Each number is 128 + 32 x the weight over its row's rms, rounded and kept within 0 to 255. Layers, rows and columns count from 0. Numbers have three digits each. The size before them is the row's rms in percent of the matrix's.

# up: layer 3 MLP up, 1024x256, rms 0.0976, rows 124-223, columns 192-255
# down: layer 3 MLP down (transposed), 1024x256, rms 0.0241, rows 124-223, columns 192-255
up124 097:062131057186083115148146054156132171115127122052085133089108104060125140130084127174122125111132149139137177207165152164150121127114100112088181132104100086178170084170099163149116148114129162
down124 105:127117133176139124118128121118101094130125124109141088117153101078113112098117097102115138200130169058154177128091139058105102094133107111170128122111189149064107113087121124057164131139136098
up125 097:135149140169102101168147121100127117170114128117109113110105158121124180111108172136113092108144132119133107152111127097100048155110136117176062183128164118112166137151124121121127099166146102
down125 094:118213126156147147113129195143105131101112149089075089107117120175089086171091059090140140108215137127143147106112109126184113114106129103169137099199155127171180153156097157108198170072063123
up126 096:152159099144101123116140093166158096127177112178110140104138073156160135148128121132151151150126084172102148184165148119180115115147137166142103096125129094137129159142135108134129125078117135
down126 096:083186134076158119114124192108135166099117111103142131157090140131104176133100132061081138163127161103099100126155083124025119048153151098091140138075115137128171104160128049114131090152091109
up127 104:133100104108134108131110176120094089143196086066174132088144120145126121119084161146123091153127121127168221145143136114131096122101134126150119106129114119122119202188115154099159013140132107
down127 098:120152121023118122133109144134099092142106102101154160076199181147124098138108163117130086108115135134140151095125164126112144173134112108128076164119116144165119147130131079048141021113083090
up128 093:155125148146106129088151099093141133185085098141137114078153136098156123144106125155075075079135104122125096142149130087088144136104063114178126124091116115129153116119091089189178132056142148
down128 096:186119098105157133201124127174107164085161169109168064154081148138123123151114174141161136143110158197162133115140127062130109143094171182115113176161128148133131127117118149101114130200172130
up129 099:084129084095123106095121139164179127143103160097079091146126153138204156148155105142143138111131176135185109074104138101159154105193077154114097106135094090179157186161116130173125129188141137
down129 101:144087131091143132129167125169091121140144129163134122131093139137174125072138145185143083123114154138145170089091100113121201149132084110122124186089126140155040153144138186132172155129063159
up130 098:099157153142082143116092205128153175096091128116137143115097152109116142162109150134181135194057126125121156153208099138130152147191104122068107184105142107153197142118137169112105150115146107
down130 101:114166151116169127079164108133094146138105161160225137142198128119130110114125184182126112097139078058080091132102154142147173120081160154130144109110095151129118127138122073170192129096187099
up131 102:140102194100107126138163155119103103182084122134123125122104175104064159132166142157120079075091179115112165136124144123089148120083114093119065152148082185088157154153088098192127116130103113
down131 096:080155132154055131073084100114162166133186083114122092161107047111123100177171152085147091201136096086163143105151149155108104136152089103127163115087175077186150092102093172095127144145129146
up132 103:124151122146143133084165131163141115146081104099117112179074180113119065146127131162149182172199149141165127143165144091166105154090115134123122157096046105086088152121082113157103139198207124
down132 108:125107076149201121174091166100091120063130165098143146177149135133123146112153129169145167121079098089068089060096102163147146142079154092141167141117180103187143133203126191080119126108097106
up133 097:162090147213141129114097082093104116126066096095073126153141164075134122146146137151100055141162041134139083103118143112128172122101119138149134115094119148113161148115124095109116109152138149
down133 102:094091150106124074170112156162168093105127128105123160142113091101156140100163181193099145073066134093122145149132125123165096146107143177064139094132152148070101093139109175158170074137118153
up134 094:126153118146124116096130087081150166129166220135140072148159122073087130125144157114093182113196121088095115134065134099140187164111166109088145111132138095066148145107126163130069117179129107
down134 096:123139106070143106102074097186146096092103129139163173143089104190151126105121109109150079164103129137136113093163166085100160118163080150130109139122136215173063111098128068123157105150144151
up135 101:115200092193116195135114088171108142120180111129110125147133173124155156109092095164151055094097077137142183120178129130096145149125125121174107129147143135158125163151135142096108085189125124
down135 091:145084137128087137205169093105137144110118115108139165114102116145126142179171143144077214112148184110153084142155100116119134157124178104103097119093173171161113113145128087186169096078081120
up136 094:122147162090114170076167166079088141099153115136102139116104091106153072106086171165130176182110154129109191136079099099102170110153124088113166114136142114155085111175134125169150093115161131
down136 095:147136142186131112138091085147147163162131168145138093149098168112137161145129125132141144180152144135103077171151137092088053165116150142183136144108089141053089166105112109114162109166105132
up137 101:114105108169100121064088097113126126122184138135098125097118120140060160094134132148180158192205106142131097114125097140129106151172079101134098144122094169098148184131139121089143139149149098
down137 098:122134198097152157125092101070120094125189162122130073071152170181096188118093121082165106104147137122136093119148167151125092241154093159148135168083129135113176164162055101128169116136138088
up138 097:155093100109066162064128127136099109189138164084085096122156088124191123096122172148098175121109127104129136125095077119058147102116105162076138137169100118140162172151155163136162116156050130
down138 088:170140111130139121141143165090093113062126113195187150132131113113032139137113116083104143126167088124118118056120193105181102147122158133145135076087136124137111136153117112117128149164139176
up139 100:148111124136094066121143127127129160123094123170120168143141171112155170131101151163161114148135084095123159102175087101159112058139178101196200150081096111102115147169126090066165098108157156
down139 103:143137182124144126142180107146138136130044132138098151101127120194133086107044127131161145114125169113120117117076121112120146181124070156125140096104129075119088129091055085088104134140195127
up140 100:126167119145077123159125132075161152098150121093132143108137108080099173085147111074133160130086104133170089116127117108132138115113088133123134151130102141092140125052106157165157153143138153
down140 107:147140119110107139109121103137127128113132174134126169177088185116071068161087119183131092120144148132114137103101125116109112131154176129155072115107141093133094127119110034147101179152185105
up141 097:161138103110162145160131164130172090147166121093115097200150136165159104130136138143131090179112129143065135163148084166124137084188134144120153141145090083112137090108170124137151101134180092
down141 097:076124149183115129109062099119115075084091072178136150145120144085121122138157208096097117129091143148176164069093117152099092186084122082158129083145128145154095076153115106135075109079097147
up142 092:135127093090209166144156072128138072126163108134174131114140147168163111160118101085169158154158134138163147155080081127108121106114101159141131193115132125177109171156129133100105115087150189
down142 099:152167073137068117134099145116166144114081130119146170118156189134118123143138096156126081144117151087174136053192139081132119135151133061128111077128154107069199123115099100126155094157119119
up143 100:092099162185115085095112138167114117134157110084175162135139158189053125087175135120161105127092175122118081152172169171097104134130171154140156094149152144131125097104157162124090180116104092
down143 096:109106112066111156169161102136136083111125152152153148124096141122167090164114107067141110122096152209138099130154134112157105172127117117203073096130147176145128067107132098162141039123172092
up144 099:128148164116136126100120160193176126128179157132122153114117087102170156136178097112176163091086134133179169114111104122071101121041097101121071094085076131128123144143172130148151054160159135
down144 100:152138153126110090131093140109116057119132152167101151106087168130169179154141157048114166148055128185078098095141130152142183112106191105136130201173179137153149110129146130187177107124174132
up145 096:146149128166125086084123111115061107112139108169163140164133110083037144145185181071156163098123140104171089143112116074150173125090118138050092102152088116121144173130113159096180146203112130
down145 096:120109098168063159159129149148122078089073158133066109154143134106189089163154142088133144139106225110123116069151174171110110194184146121187080128126168114120119115116096127206139099122134048
up146 105:086119109168152103126241120122175069144105113078058172102126156114156071119111132099114122079172137125100137127101100150094097159153103162118167049119088170150133187140116106144156155072119103
down146 101:134148115121129111118117123105099142137130157061169139122096088147131104140151118183167154138154133100105142139138210129153129141114092145126102097079205207078143176152113111130113139127085111
up147 106:125160082146188164139173142151101123088103164158149092116132197064093168188111151126069135086098162130147140123132072100142200141133149136116188100152159125037092156151129138088123175121143137
down147 100:108084129163165123056178101131150081122073106089134119159144096222102160070142089119171133101084099142124093106160119156165136127115180134152107152172125115108137161052139088185132091169138204
up148 105:106130116118105054126090056119133046117172157122115141067148196143150197132147099149097054121123143158124104157171124182188147109140200120121088069165113158228110135142187117132128121092126173
down148 105:121110144156137128110113147082144137110153193155140108105078149106145151108166175090152095109163136100151109124149126123153122067130143098134140168175137158159110138138130170159097114108078078
up149 101:077138148094189103125085131136140108106126094109169124148118125102108113096105114095074122127161174091096154076111092112157132151137140087127145143148160215093120148156174114086165152099144113
down149 100:155162087075165095114157113154147149090172135112165143090123144165063126104146086125125173143120146105111201194103087115023148157184112128156131136154214201165147172143134062174151123094097192
up150 103:076136112063154129085201104112136113118089135115149072105140105165150141101111145133091122122156095079107107145114120149106131128108096139134182131100143150131100176098133167149095176166113164
down150 105:089099113151168146216135132129182137121157147132110146114078128097119136115095145089108099111155123102166178142195171169192170141142094127145100176150140105113155121177132162121070182164156118
up151 097:115133146140138135111102052105076144109128128081107167082168048091163100085150166157118195107151113088147123142148162107167176124075172098151150117171116172144173113155146130095129147102143101
down151 096:165119061165107174131135142152160126102075116109104134167090055150097119128108170156117113144143161106155158120082118149073104051051111148182154157119125126183094102051135107119128148095139120
up152 103:118137102112161105148103144126138131106141118100063147095146007223108122202142050151110185232126128166135101138101085117132136100194137120104135132113163113111097112164148115150138078105144160
down152 103:132089161133124144163067135134155093081102206178113129139113004152173102103104105111170085143084132153103092083145108064076126145123199094117116099153160075205139172141139115115138105106145120
up153 102:085136160158102118173043139127092128117139154113153164129127162169170131130177115087143188139146164169128149109085138167169200162112128183116116084171126165122122123088057047069060082142102159
down153 106:115122149145131160136135105152130126163099142192104118130135143142120177148118148138083056111103082123143149129135109181081121141082129124179120170123155163141157131141139124103161179119130147
up154 101:119184130121096158190105092094211116110121161131080111136164138123133181102158168128112163094147124150166143122104171132140179092130150135084076180150151112130115083088090170094160132134061236
down154 096:116078100085125045081147156164137107079112121090112129158109136119124155099137117160143070168128105136111142118150160170147131147106125154178090095139085133094097103183163135144128159124129063
up155 092:160139117117112112084127159151126055065152120120161159150126159165123094162121118119096072108111088107144084151155126119149104140146117118168172104181149179153093138124147122159075189137161114
down155 093:163143109126184169143128140109142157111132118141119104102151124069108093104109142104133159113131173085148162125103100217165128151137094099118125144083109161120073069119094180063202135058128088
up156 093:124146128152096144100129117190099104128150171112136123118170165155118125058162095136138152117195085168119161134134141088116095128123169087111146086097117167107121186168132104149120104096123162
down156 098:180141151160121210134080082079121130113151126082053140059177106126153174085145180086105093087144174118114112124111118163108126166125156086141135152161125143136075093084149183140108117143142111
up157 098:144151125152117094108047141119099124098121067120158105111139112143118208123083061100149131080107087152108162075107155086143117167145165035117126128140145143136137128166156104149115112099130158
down157 099:103101148128152098170133143081098100166176146146079133157112147179230108164129196170089082162163150066109064161085082158119123094109089181140098158132085203150103096139116130092111077145048160
up158 102:160104142107123110081177141207140066125143112133123076157115119158187137109073141150129114096098163079190136086125133104145093070184117196145127130116151162111129168103108147077098146108020123
down158 107:123104082151140158066148186157149138115104123186113099147152078164121153139142170062084063128086146140148110105129132118144139125133127138102104066112114139142162107108187091035164120115154160
up159 093:080133148112169150133088087113116065167102151104154131102166106129141163129144119140129147094180173129126145108102196088104158192137130112108146108125199132107117110083107135145145169142125120
down159 102:153115150137120103104112218122158083112138099111156074143125152082088105142129232127125127100128114126202142129176139136161156109067146135145095131108142119087147145162126176147138106118131118
up160 097:160127107139128113186171146115126149120099093094133068160067112143131117089091148167105103178081102135104149134124136122147093103095117173184099184171123165062112134076105117136140091104163116
down160 098:167128159101124123110140127166124108103129195153140137083123148092139046130112129128151159172099075107154122127134152092159199089083159111147147104118085155175171097139136176155142154152143128
up161 101:106164066129130116130084163112148144147116103118179140132167116176094095076146100141130183132157152128130110107072167115169184106095127155138216150132162118115096181095088158110154104169177211
down161 100:127137133081114163181141148189177120141173135103142058155087086127163171136155099155134146139050130157120180116181148187129191150079136129067063113104143110134156122140102135212143114189155132
up162 108:122091175119107154154168115094138122137160142193123157093164072128127114142122196110127108133127105110129153136108106152108156173117148152172111129079165181115078138108110159079109149124142147
down162 108:126109165149126072098140155115120154147079114102144156099128084173096124153144080059168145145123148105160166074109082142133140125108120144147113047154104129083137160130161123161139142136150138
up163 102:171127087140146124122157069088117157142166132135117134142088167147090160139151202104132145152146071128148162121130161122127125138067165077098123088107149072076078103153066146081159025156089097
down163 099:125147120135194159112143115141096140127171116186136141100151173103164062123076099050082138078099163102164114135084169132139152100102078142135163146156102138196180136123068101141169140174088133
up164 110:126145120107221117105071158117139141127114110136073135132094132124098131105161204115137116074104089028124108108092161151186096113106129108192149095123117143153076069164106144091112067088128124
down164 112:115119101126163187120145151077143154143112150164136152116088139170114124142071161186109130111128059116151130087196118130178103140128118118163184144107162122130102095122073109133108205139106139
up165 102:089170072134186116092072078136140102157130056112122082144149138054161151104086167151169115124185107105099167136131135139136100128148112100063146116132162116048096144159181175146148095187159109
down165 111:136118118073050131116099163136168141166148189115103136087112103081096131113129144119176100147118182103149106122130167138092150100150071143115165150173113164124122130146059162129129106119115173
up166 108:105124101149122134181080175129132104124193157161124201150127160148118174142164148102137115100122122095169115031179143109122086109167158132103118120155125106112124149223177070164177210144131157
down166 107:113131161090114121175181156133149115141080132136195097109152138115138083150145119144119148102107170135152035165135064113135123127132164099157143138086106057135190135099196107200134148109174095
up167 098:137122077098154130166140171091175073084086162163121166144193145173093114137106072129077081121094191115153137154168132115140139135149176135090142106188177117153129142096124168161112131081117117
down167 099:101119095168145112141166109162101176166145118129128124148114084120169097107117161125126174110137120163076141139122112098128156126179084128089116181060076111105137117091221178131128146077101080
up168 093:156133136166108105130124126087102089145164053114134149141104176187081113107165104140140186152121030144109147118161090100100165105108122104238101155095068128101102168128143125161161137175121152
down168 093:160114107104129132070158068171065143133129182122067182112167099138149092121112176092118109116119120115166136134086154184100142176134129108035146155095185152163142092107134160083117145146151155
up169 111:100154067094113139123117107092107109133100138096074134155112163134164130108116161161136068166157128146151113168122149130138140186120193161118089091128138087123113120156071196100134162078112141
down169 114:075183129093116114107125129136091185106132089107184150122091133153146088104104139140103127102122141122130131176107220146113110086152133092107126139205144130121139188112063148065137133187105126
up170 100:100154111131145150109168147147128143095183093151150146151133154199133151107140074109131103111097130123111084194073131152157142130119149117130103155110047116134110100123104203070171114102109109
down170 099:150105132116116093108093193094100154120118110155059149154109148121069184118112178175091128104147148161110139125133094154129137067097177140062154170152097182183088083181147132086058177137135098
up171 106:102091085083168108132152142159151158130159143141146102130120160138102152143141133204098152104109133156068122097152148135128153174111153143100155103141159125131140108140126176104170155081136066
down171 104:083107135119142099132110130042106096110083159162115129069115127090105114094177124090110118131086162133135158096165150090169097145133161163129121109182104142083126092100137166125129086138110089
up172 099:163170114151087146139083163131106126124086114119120158155169075089149088108136080146134153198203121165083139149098192147156178101077112161155185133136110191146138070114128155146166147107060126
down172 102:116147097114100087096139111111137183108177131153116081144138147189118147117121090138095107150139103088163122085151134106088120061114144101090093133131165145139097120094063124126179126184152098
up173 093:149081138142111115110173182137148155136103151169082168116084138156096138128206089136100155161090161140184114139182120149102051093153128073114115142083146161096118103118112170166134191097124140
down173 088:087176117082167171130093092101154159139135151098132099125147135095087129121102135161157133120133101161079136089127163096192157145110097152155103124160142167108173153140132072106130089094143080
up174 101:164158153108140134151138094100174140155146181100108127123121099091065107172054109126169127185141196131117185123127095078104163129130133133101145163113120176185141150166153130097166131110127117
down174 100:158132145135120128144138118132147115132105129149108132110077169101113142099099125147096096156156115149085174095193124054070109138167146140148083111161118153166186133115162135096182087106135116
up175 102:125135135100202096215133149099125096173087074132184132219146147097122077143120170118156103096122097142096132158115070145145205113186171127106128125084114164093111171078165152146056078170109112
down175 103:112176137186159132117168173117133095134098117130144063120130140136112118098146109132069098127086152100143124145136066187145133178124125153097137224117140135112136089147129121115118085157091115
up176 100:129149116109136125101161131142158116159146139140124173127123115151100174084125089168152160142128146099134150161198057188118133078047152160159094150130091180181111122124117144132096121153168166
down176 104:085119138098141107067119164188127124155153146165070131124096165150122118127150140173123204136130081108139056112122092138138114098140160136163139118117166133192120144204138152154164173083144184
up177 101:198130063106185109140116107103069118116110073104120107153092104113137170112157138175110142123128140072174120180127121074108171093167147091110074157131123148172137125120159097100088155120159106
down177 098:152156130155047153113132124163160136217067105193088112073116085115120084095111099100156082140153114163099191111111121166129133112137141158098115169045053104122137105072172168159170147115166134
up178 094:134151129069154119117126057111142146083202074096164116109101121122080199073141062156066115149112144107149166130167144125207078156161112138151156106123172151094103105131085089158142144106125131
down178 095:160119131176144178116075121163145165207088083171137103118163132073111108111074162085141164133138178106119147129090168182166107148138143105145123138122057120084054147167116165117144065098115134
up179 099:107145147106131098155152114135135103142063104105099088157119177156124149124144156149104065113116118150114152124170180072117097193146058094153158165113157183102154156145144137123093173106176108
down179 098:137120090138109191132065129157142106138145158140099089142137100143157127117137102130105172166129155119100072087117086147102121128112119090144135101100190135144114111127189089127132064144077203
up180 087:082163089133115124190141173135171139132147120129103140091138125122091132066198137127151141151117162122204090145173094143115129154136144115150206131188124139088135053032116134084153099149128136
down180 089:155129081137046088176177162111136197161097128152138138089111144100115099100171149100089148128080111152113129143142100086144118161179073082185156069139082133177118109134128122096077104135114136
up181 099:174083141104134152142112117118167174188084148112154140122099120209115054119212124114143161116154115133094136115151132137125139102089203077140132129133195173112162192108127133157159128114096160
down181 099:077108126081103156148132126102078091180087175149146136126158122058142134122103129147090098102117120142148152140130126102109081150118135141092118127107104090144148124064066156138087112073154152
up182 098:123061138123133181146133162121113081098043109111140125095130134154143166098086123135188083189130123106116148109087115119165105152141114114112147172159109098112119117134134143082104157086140150
down182 091:117172124082149143102141077157166153128138139139146124107203120106124141148058152112101154142120128183133105123158107131144138195160107095151113090150100141102152134127091099138086101147084114
up183 104:172135149118101103098150055127133140091190145075130089139192114119172201119137137155144107104128171067193130186104140172139033115147125068145131164133064113129148094159127141134132106073120158
down183 100:141128087174148153118110155175131155141157132123093165098158101154112107165116124193125184133156123111156131152121200089201080110119166112114129127180106107118138196063097139092106132177188116
up184 104:099087103204124110110114115134192147129083105157104119144142166134118073132151171148092184033112186118161143090114161080083106137160171184123099119121107153155098079107129167076049071078107160
down184 102:070147129113163150111107182147134148140204149053125110109150175101120137129101085116096077170167043114143129157116069149056149147179118140131160063095115159120091178177142092181174097159111159
up185 098:130115140147135081124112131116106108101041123122094179126110153125100171131093141170085132126144102186204071116110113075095161110141196088122101140128094138145154083163160154145148134102190174
down185 094:099159124169128131125169103130173168123142127145162157115068072099102034127166127114133129103111117120063143097116159157153122146123114179102176145107105108100159160135099099136149180133072112
up186 104:089105126210113147070182199126099125138145085162097147103158165157165092114124098153141145176128157115002166127125136121152147158135170131102151149084123124065130148065141112128136132058116134
down186 103:122118165134135134117091079162077171100116165117134177163130077173100117151153127141129073111077121113101133112098133150070121184163101161148136137111108131190112133091140165182185110189149110
up187 099:118146093121173131095145064128088117128097048128101147121129136158133062115168147134112111142153099113096134079120149122133089140106160122159164102086034161124124126124132136126197139085128182
down187 099:153077177169098063125150105150140109105166205118140230104154152159171147124123070105126127093049133134138178169147053121151154120102105151059111155117162142130152128135111140101140142140105098
up188 101:075183161142156109136172125103159141057126105094119135126088144140138200098112106079135115171095116145086105164143109119147113165098081116136128128086157164136129139108154150166167091126107154
down188 103:169137153135143136138146142091103152176164155098103157132182128147139112096099152173167129119104045080087099066102096132143104149115183137185145140106143110103147133101096122141164159132128120
up189 097:119117109167059114134106105107145120112150126102112156111097115137172164154138092179141130172102161139097156184146081148167116094136087106120064134142108126158151105141112129175155167101085116
down189 098:080113137153194125109128144163103137162107120148135061104129174108108184127180157137135082135152080054135122157148078141090118161063170121161167100161136148144107148160170161093122106121108112
up190 098:109121033162153104181052126104198167136149114102164160125143143099137133092184225131136112119139115112104113158172162175152099132090146070118087115081086180144088080161108164082110100157129049
down190 097:187149129127118126081138104106128086141081134137082101125141152141135152114072110189130139131098127150133122127097068105157129105151107135115129122117186119122144181119162100108090149089100155
up191 102:165130132156189164055141103145158081130108115151119132140164209124133085111139146137137137152155170124115102122117101168101154154086117183167087096111113137155100179109154164120085126084107241
down191 108:127104134106140151160144125148152143060200159154119159127134013111159185097131171139091125125130151081111092099146108093110133047140118176136136090109118101146133108113178108079090110183147177
up192 098:076159082034089194167091110124149077149141142138122117127151105133097092115074216107139126194155095107165124100113111172080121134096163094161143185157153133144122129164133110143136081079146202
down192 095:150090115143205079169110175106114155081158145120096084110105112178158166160152110124108159131126111115061098095109135091061129156151112140127118090137139172103108114141160163135155157165116159
up193 088:175155117166154114143151153163140098167069100190085076127090103164114068158115143083176129172152132162208178116120058149102123153128108166075137138105167093181109116120091146134111108107169121
down193 086:146118142083153104126160144155056113118185173142167184150137156119163106083132109133139164082149138086067117115077188124152136175056174130152133114157131152097116139123098106133095157187125105
up194 104:141132161111157100130125135096166086118139136147129140085109130144106150123169125139097075154164136092167154112129124110159152109081098086117116080077163159094136097105132148140095157061115068
down194 096:132132106142163126106114139098109163168150165087167112160043125114088100126154183091124128113098075132076096148146133190076117147088089120113105130159099151136113122155121132176132093164118104
up195 096:171141186121109131083194134114133115148093136175144096151169116149114122143079101133085196136122138143104124114116115067112157164142142124114172125146097101144152094112137139061087103144186151
down195 095:123127112117118174149105124066101181084111117150069131123114155071104197084198172142169145150088066151134102203123133096104169121139121127144148124119095160089103141130177153127148100085085140
up196 100:102093109130112113162134129145104107132117120125112067100172161125106087118133087152180087072132129120122140119116146117118117125107154141099175076129065172162096189146091171156124107122177183
down196 104:088109064082130116145143164149139154130126172116091119097154096135180124154106164117128112158128155112147105141156079083091148115119075114124121163155138060111130134118208125125127092157122116
up197 101:108130169108121116145122174152117129101152111128137136107141142134125131101122126142116083133154124152112161088108106126111086152190182161094115124143153107142144087141077109105119089140128116
down197 097:180108117088092141128115136167145122163123154092117178150147165128087123090150117106102077086152153112132135098058114128117144139139119165125146151139159147144139113131048162115112169153148141
up198 103:073129132171132116190187136147129110146126103158140141167076134175098130105116103078209159098100172195091120078131176084120077125118105126100179091133163071153152164149122127183162146094100068
down198 099:088073082149168104077155183078159182146190106109139076095088126125107135104146159107161122138134129098146153133168157125159115149138089037122179094212142121095132211097160116115095191118134171
up199 104:160147131164161080168052119100143137138153143110081152165105063097128055164129130098134085153120194126116127130139134080155102184171122125146144099071133157122137097143138105103145125132199188
down199 102:101082085132150128047108162124146115145071187122132072147090184117124163082182159145089072113160144172151106129119119137071131133137193102145166148190139148161125140156108149111153123147169180
up200 097:172133144099106156142145092117120139110111074103134101160147153047146110080183122102118135115176088078150117177128122162101138193131166110094128136177114167090121108138111200131060121102116121
down200 098:152097130119152134116103124100134099136138094155137200139099186188170098114099106149137129123146102138093087126123138089153108096138146141170173120096138131160159182090208123131158115136175145
up201 100:150147122104120120067094181109071093138150137091107129112139090149090114091146106126161167157180131098086134115110191103098149124167146139115183048147157134091116088159131145130129104049105158
down201 095:134136103127140109164133189135172162083105079122200117148141098098112114153137063081091077106128151126140136109074146134131098111142118108132109123116165103170152163117110109132162110125146151
up202 102:105121131198166125180124158125157102062098159119130161104098129147091132061175223134141133135067090084071139096085120104161105164141165168196167102155089150144109120062137091134133202112137082
down202 102:168082091164112140159123123133163157173137147099137109137116116106126147126107097106147148173110103115149085105120123089059094121161148104100100130060184085061167115199152130126146118115123137
up203 102:144141115083082097071080117125161146114104103138144122113151037092101104087105154122165136219144109115098070137079101147190215127137189154196149139094183124089154111146149189162106144116145121
down203 105:131139132144162135138180142092140167188150111080114128086162116088165160136151076148119180131096145124158157141086076156151174113141100130124211112147120158179123113118103122116136086140141184
up204 095:108114158135126150125180180183151115094124079102155163143131060137069162155126153143126100153121145105110116190176049144166098113172148140155150155115156155113117123147071072119181168103080110
down204 096:133115095138129123098159109111156092104126092231152099142075153167162106158118126084096122126140150087100111088144124128084127199106095160161124101157171159135155135127170141176139124126156139
up205 111:081163111116135118092165136178061106119112046081082088141125176123107192080136181180192112098137149141141204164097131142078077124088146082083137122145104162134109131151145143163153053119112163
down205 114:154130121160139154085105051129137120156173138129093099166140149137156173100168131120152150148148074164141167116172109090174131080168126145068078110166131173076098147065140096169090132109113117
up206 107:108177136104092123112177114092143134101120116128083134119136140142144082143132078098153147147118129073125126114112168128121186185131084143143154122149153114179110086135091134164079144093119161
down206 103:115138118128093146124079166144084144085103113125153190112138154082136084119078145121139113153186067128181161161116072194074139163126128165143100132153067114116132124115075119154148093100115120
up207 101:122141155104058117161136119102107111100130164104147169153143163138052052145108094071110160111113119117124103189140127190160163174110086121103156104137091153117146171094155083160112118123125088
down207 097:100113152147157161113073077179099114149090126136146163148105142116177178081122184144106073170128125136178054098135085132150129131067150131086098131139133130099168159178152136141136119123122177
up208 103:221146107155114109166145078071141097123107160139149114098133161120171093078122125090113089106123180151078135105065159131094124116077091079136130116155075087068081147162116121107120077066181172
down208 103:145123141115147130163167148122139079166166113159155179083062127144202156140095154124135157130084087137092143119208114131187075103154146096127158182116154113104092140112159135191109129126199107
up209 106:143105131130087129124037155084135133095182195125100128161123076134149164193100107110117143158160133124175157140134045158143131107176123180072059108126083176134186121095189135117158106116069120
down209 104:170158148167200110144116111119182113105119115075085097155165164145134142158154110107165111093167125105133130123125175113172132170089119108137161144082121114148107151103088113141084087120161111
up210 095:108141154105113129113206161173109116093137090103127106168120111125135122135150124119132164149133134158163178126225076119124146176166144168111125159095137155106137163217158101114157125107151147
down210 097:092102097100099244149116070099127134132161118146139160100084111073071150123169186136151099125152181088130140143105138153173136057086134117134177134182115192126130087117126146167121105121109124
up211 104:166098182172067091107125076049116127127117163158096153114145119204086144108091161093163134134195117151150067142178135102162119160104091143085056151104147181124119156107117139124142128129138089
down211 100:108106084101096098145198060132099146137106157141100134054189147105124162101136154103139098103129108082134168148139153105144136102116113160093126156099153138078150142129085118104137117121124155
up212 093:152085125163079116143147183084159117205125162163173072083190186151094129115152095118083106100096135089077138094149117086087125146104113136139129170116055096167141143140181118133112120085119190
down212 098:133148110092157133083170059195082148126108139164080170114166055097068154134098103106144199191156152149143176119135144148085116119137165073142179108213125093055118119136049163113160149139158129
up213 095:127135159185136108118108137101100115092093215094090089125085137153161093081106063089152125147126121219170152173147053095153119101124129133046132135147089191177125144096118099116119099109118137
down213 101:140117084145100150111150120121089166102167166200122109148109143091139143125188128137156055123142099138151142119064121177147142099156127068142130143115140116101137135039123122059173164113136109
up214 086:113105097115100117121035176115196115165105182097117090111118161136121105145133103126105179127069125163073079093143113117128175136137099138136143090170152109156194085096196075154147116155107105
down214 095:112140164137101095091176116121159067115151093137137093125153180191105077146181114113147057110126151094128155167119125168143069143139129150145139187079152112068102170107109172160127158162160151
up215 090:167138132135094107145135140069064142152163106151126118094088156073105135111145083081059180143092166138210135098144122159101159094130093126111163140192171083129117104160175173123102135092148161
down215 093:109109118112077172107161091149171131088115081086235065170128103129138114112127133107180074069090113076105094149159121154138121157120159153117149125115069084123100124137095118136115068150126111
up216 098:134147136162160160084132153172141156031138112130150082103101136095117075170169147096082166128107079118147118149111120151091070149117079106105109093075158141154136146129120150138105109165165122
down216 095:155149123073130099086122156139103114095178126130099188169126106123120187128142136132189113122207119123135127181130169153112114120061116067164119121145101090129152092154115101123205127076157110
up217 098:189179090162192118172122149101159103114102123087135123088128072174180095088103117109135101177162113071105109154128172121096158152109108147109157147141156135106125066180103175111107152137197163
down217 094:120110131138184169137143074188108110120104171201113133113110166185132154171151156174162090101145074130102158166176106106116132091107110161088145076151133136075113121075108080094122147154080142
up218 096:148136124154101157168088057130087117123178080127128083087124156091102188117117139098167202202095163132087199134181145127088133175113108138116108132124121096162092125107147082136118043085127124
down218 094:104113178101149148127089188114103141113110108133156128129095081106171114157104090135148049101157113152140062149156123184173164140135179143167080091053146136124091178130154158119122156182075166
up219 098:113126123096190117102054115075147090192148124146091125117106136168127138122135074177119209143176160185188129107089075165128081146091104077058100147121116162159132142123105146129133131179113151
down219 095:087090121144148132105177169144134129143146100106138150122110178182101076132075098121105108131097179118130080183121173127109105094159129151178134123138087109097159125148116180128044090204115104
up220 103:104098112133104119105138138093105062090076174112100191101171182114166181105178181143157094146121141102150128165118128153150188113175128116108171077135126143119100121168142102093104143133112153
down220 100:062179120145104111112145127148113188142200144089108145104122106083100161054177129128119182134169163170116111181092129107164122116078107073139154119136139075097089102184165069112139112093066112
up221 097:130183135117167009103120112182125083083108138088136149152126165107038146161135121174156090112073146136136154121077075112072137113121209140137161148186109161104129136125146101140102112142086142
down221 097:089162122138126103140131148132135093142091167080181109119104098034070167182123159110113082180082140093094184205120147162095178118098140146106110139186109133130110076113122085103155140149137120
up222 093:117102145243113091104090137119194145139189138155137106084153141144031133151149092106117166110162125092129165141104118127127067133082089129165110122152097114102103161155145101113141075165141124
down222 092:145136133086128150132173104153143114122086104147156123137151176112127169167125126119164116102067132109141076068104091100095122141120183092049103089106141118190115121094105131161092107071093146
up223 101:138104189098148144180140139117140101100108066195160163151090191161113117113132145073139105190100102126133150142081137155174184118176178078146081165136142142144119158167129128128133138152154108
down223 092:100135142185106124138086093188139145149124152112079051135141155061191110121152113133042141095116154112056137192121170113146093128126169141168120109113146112168157112088167113138111110088121149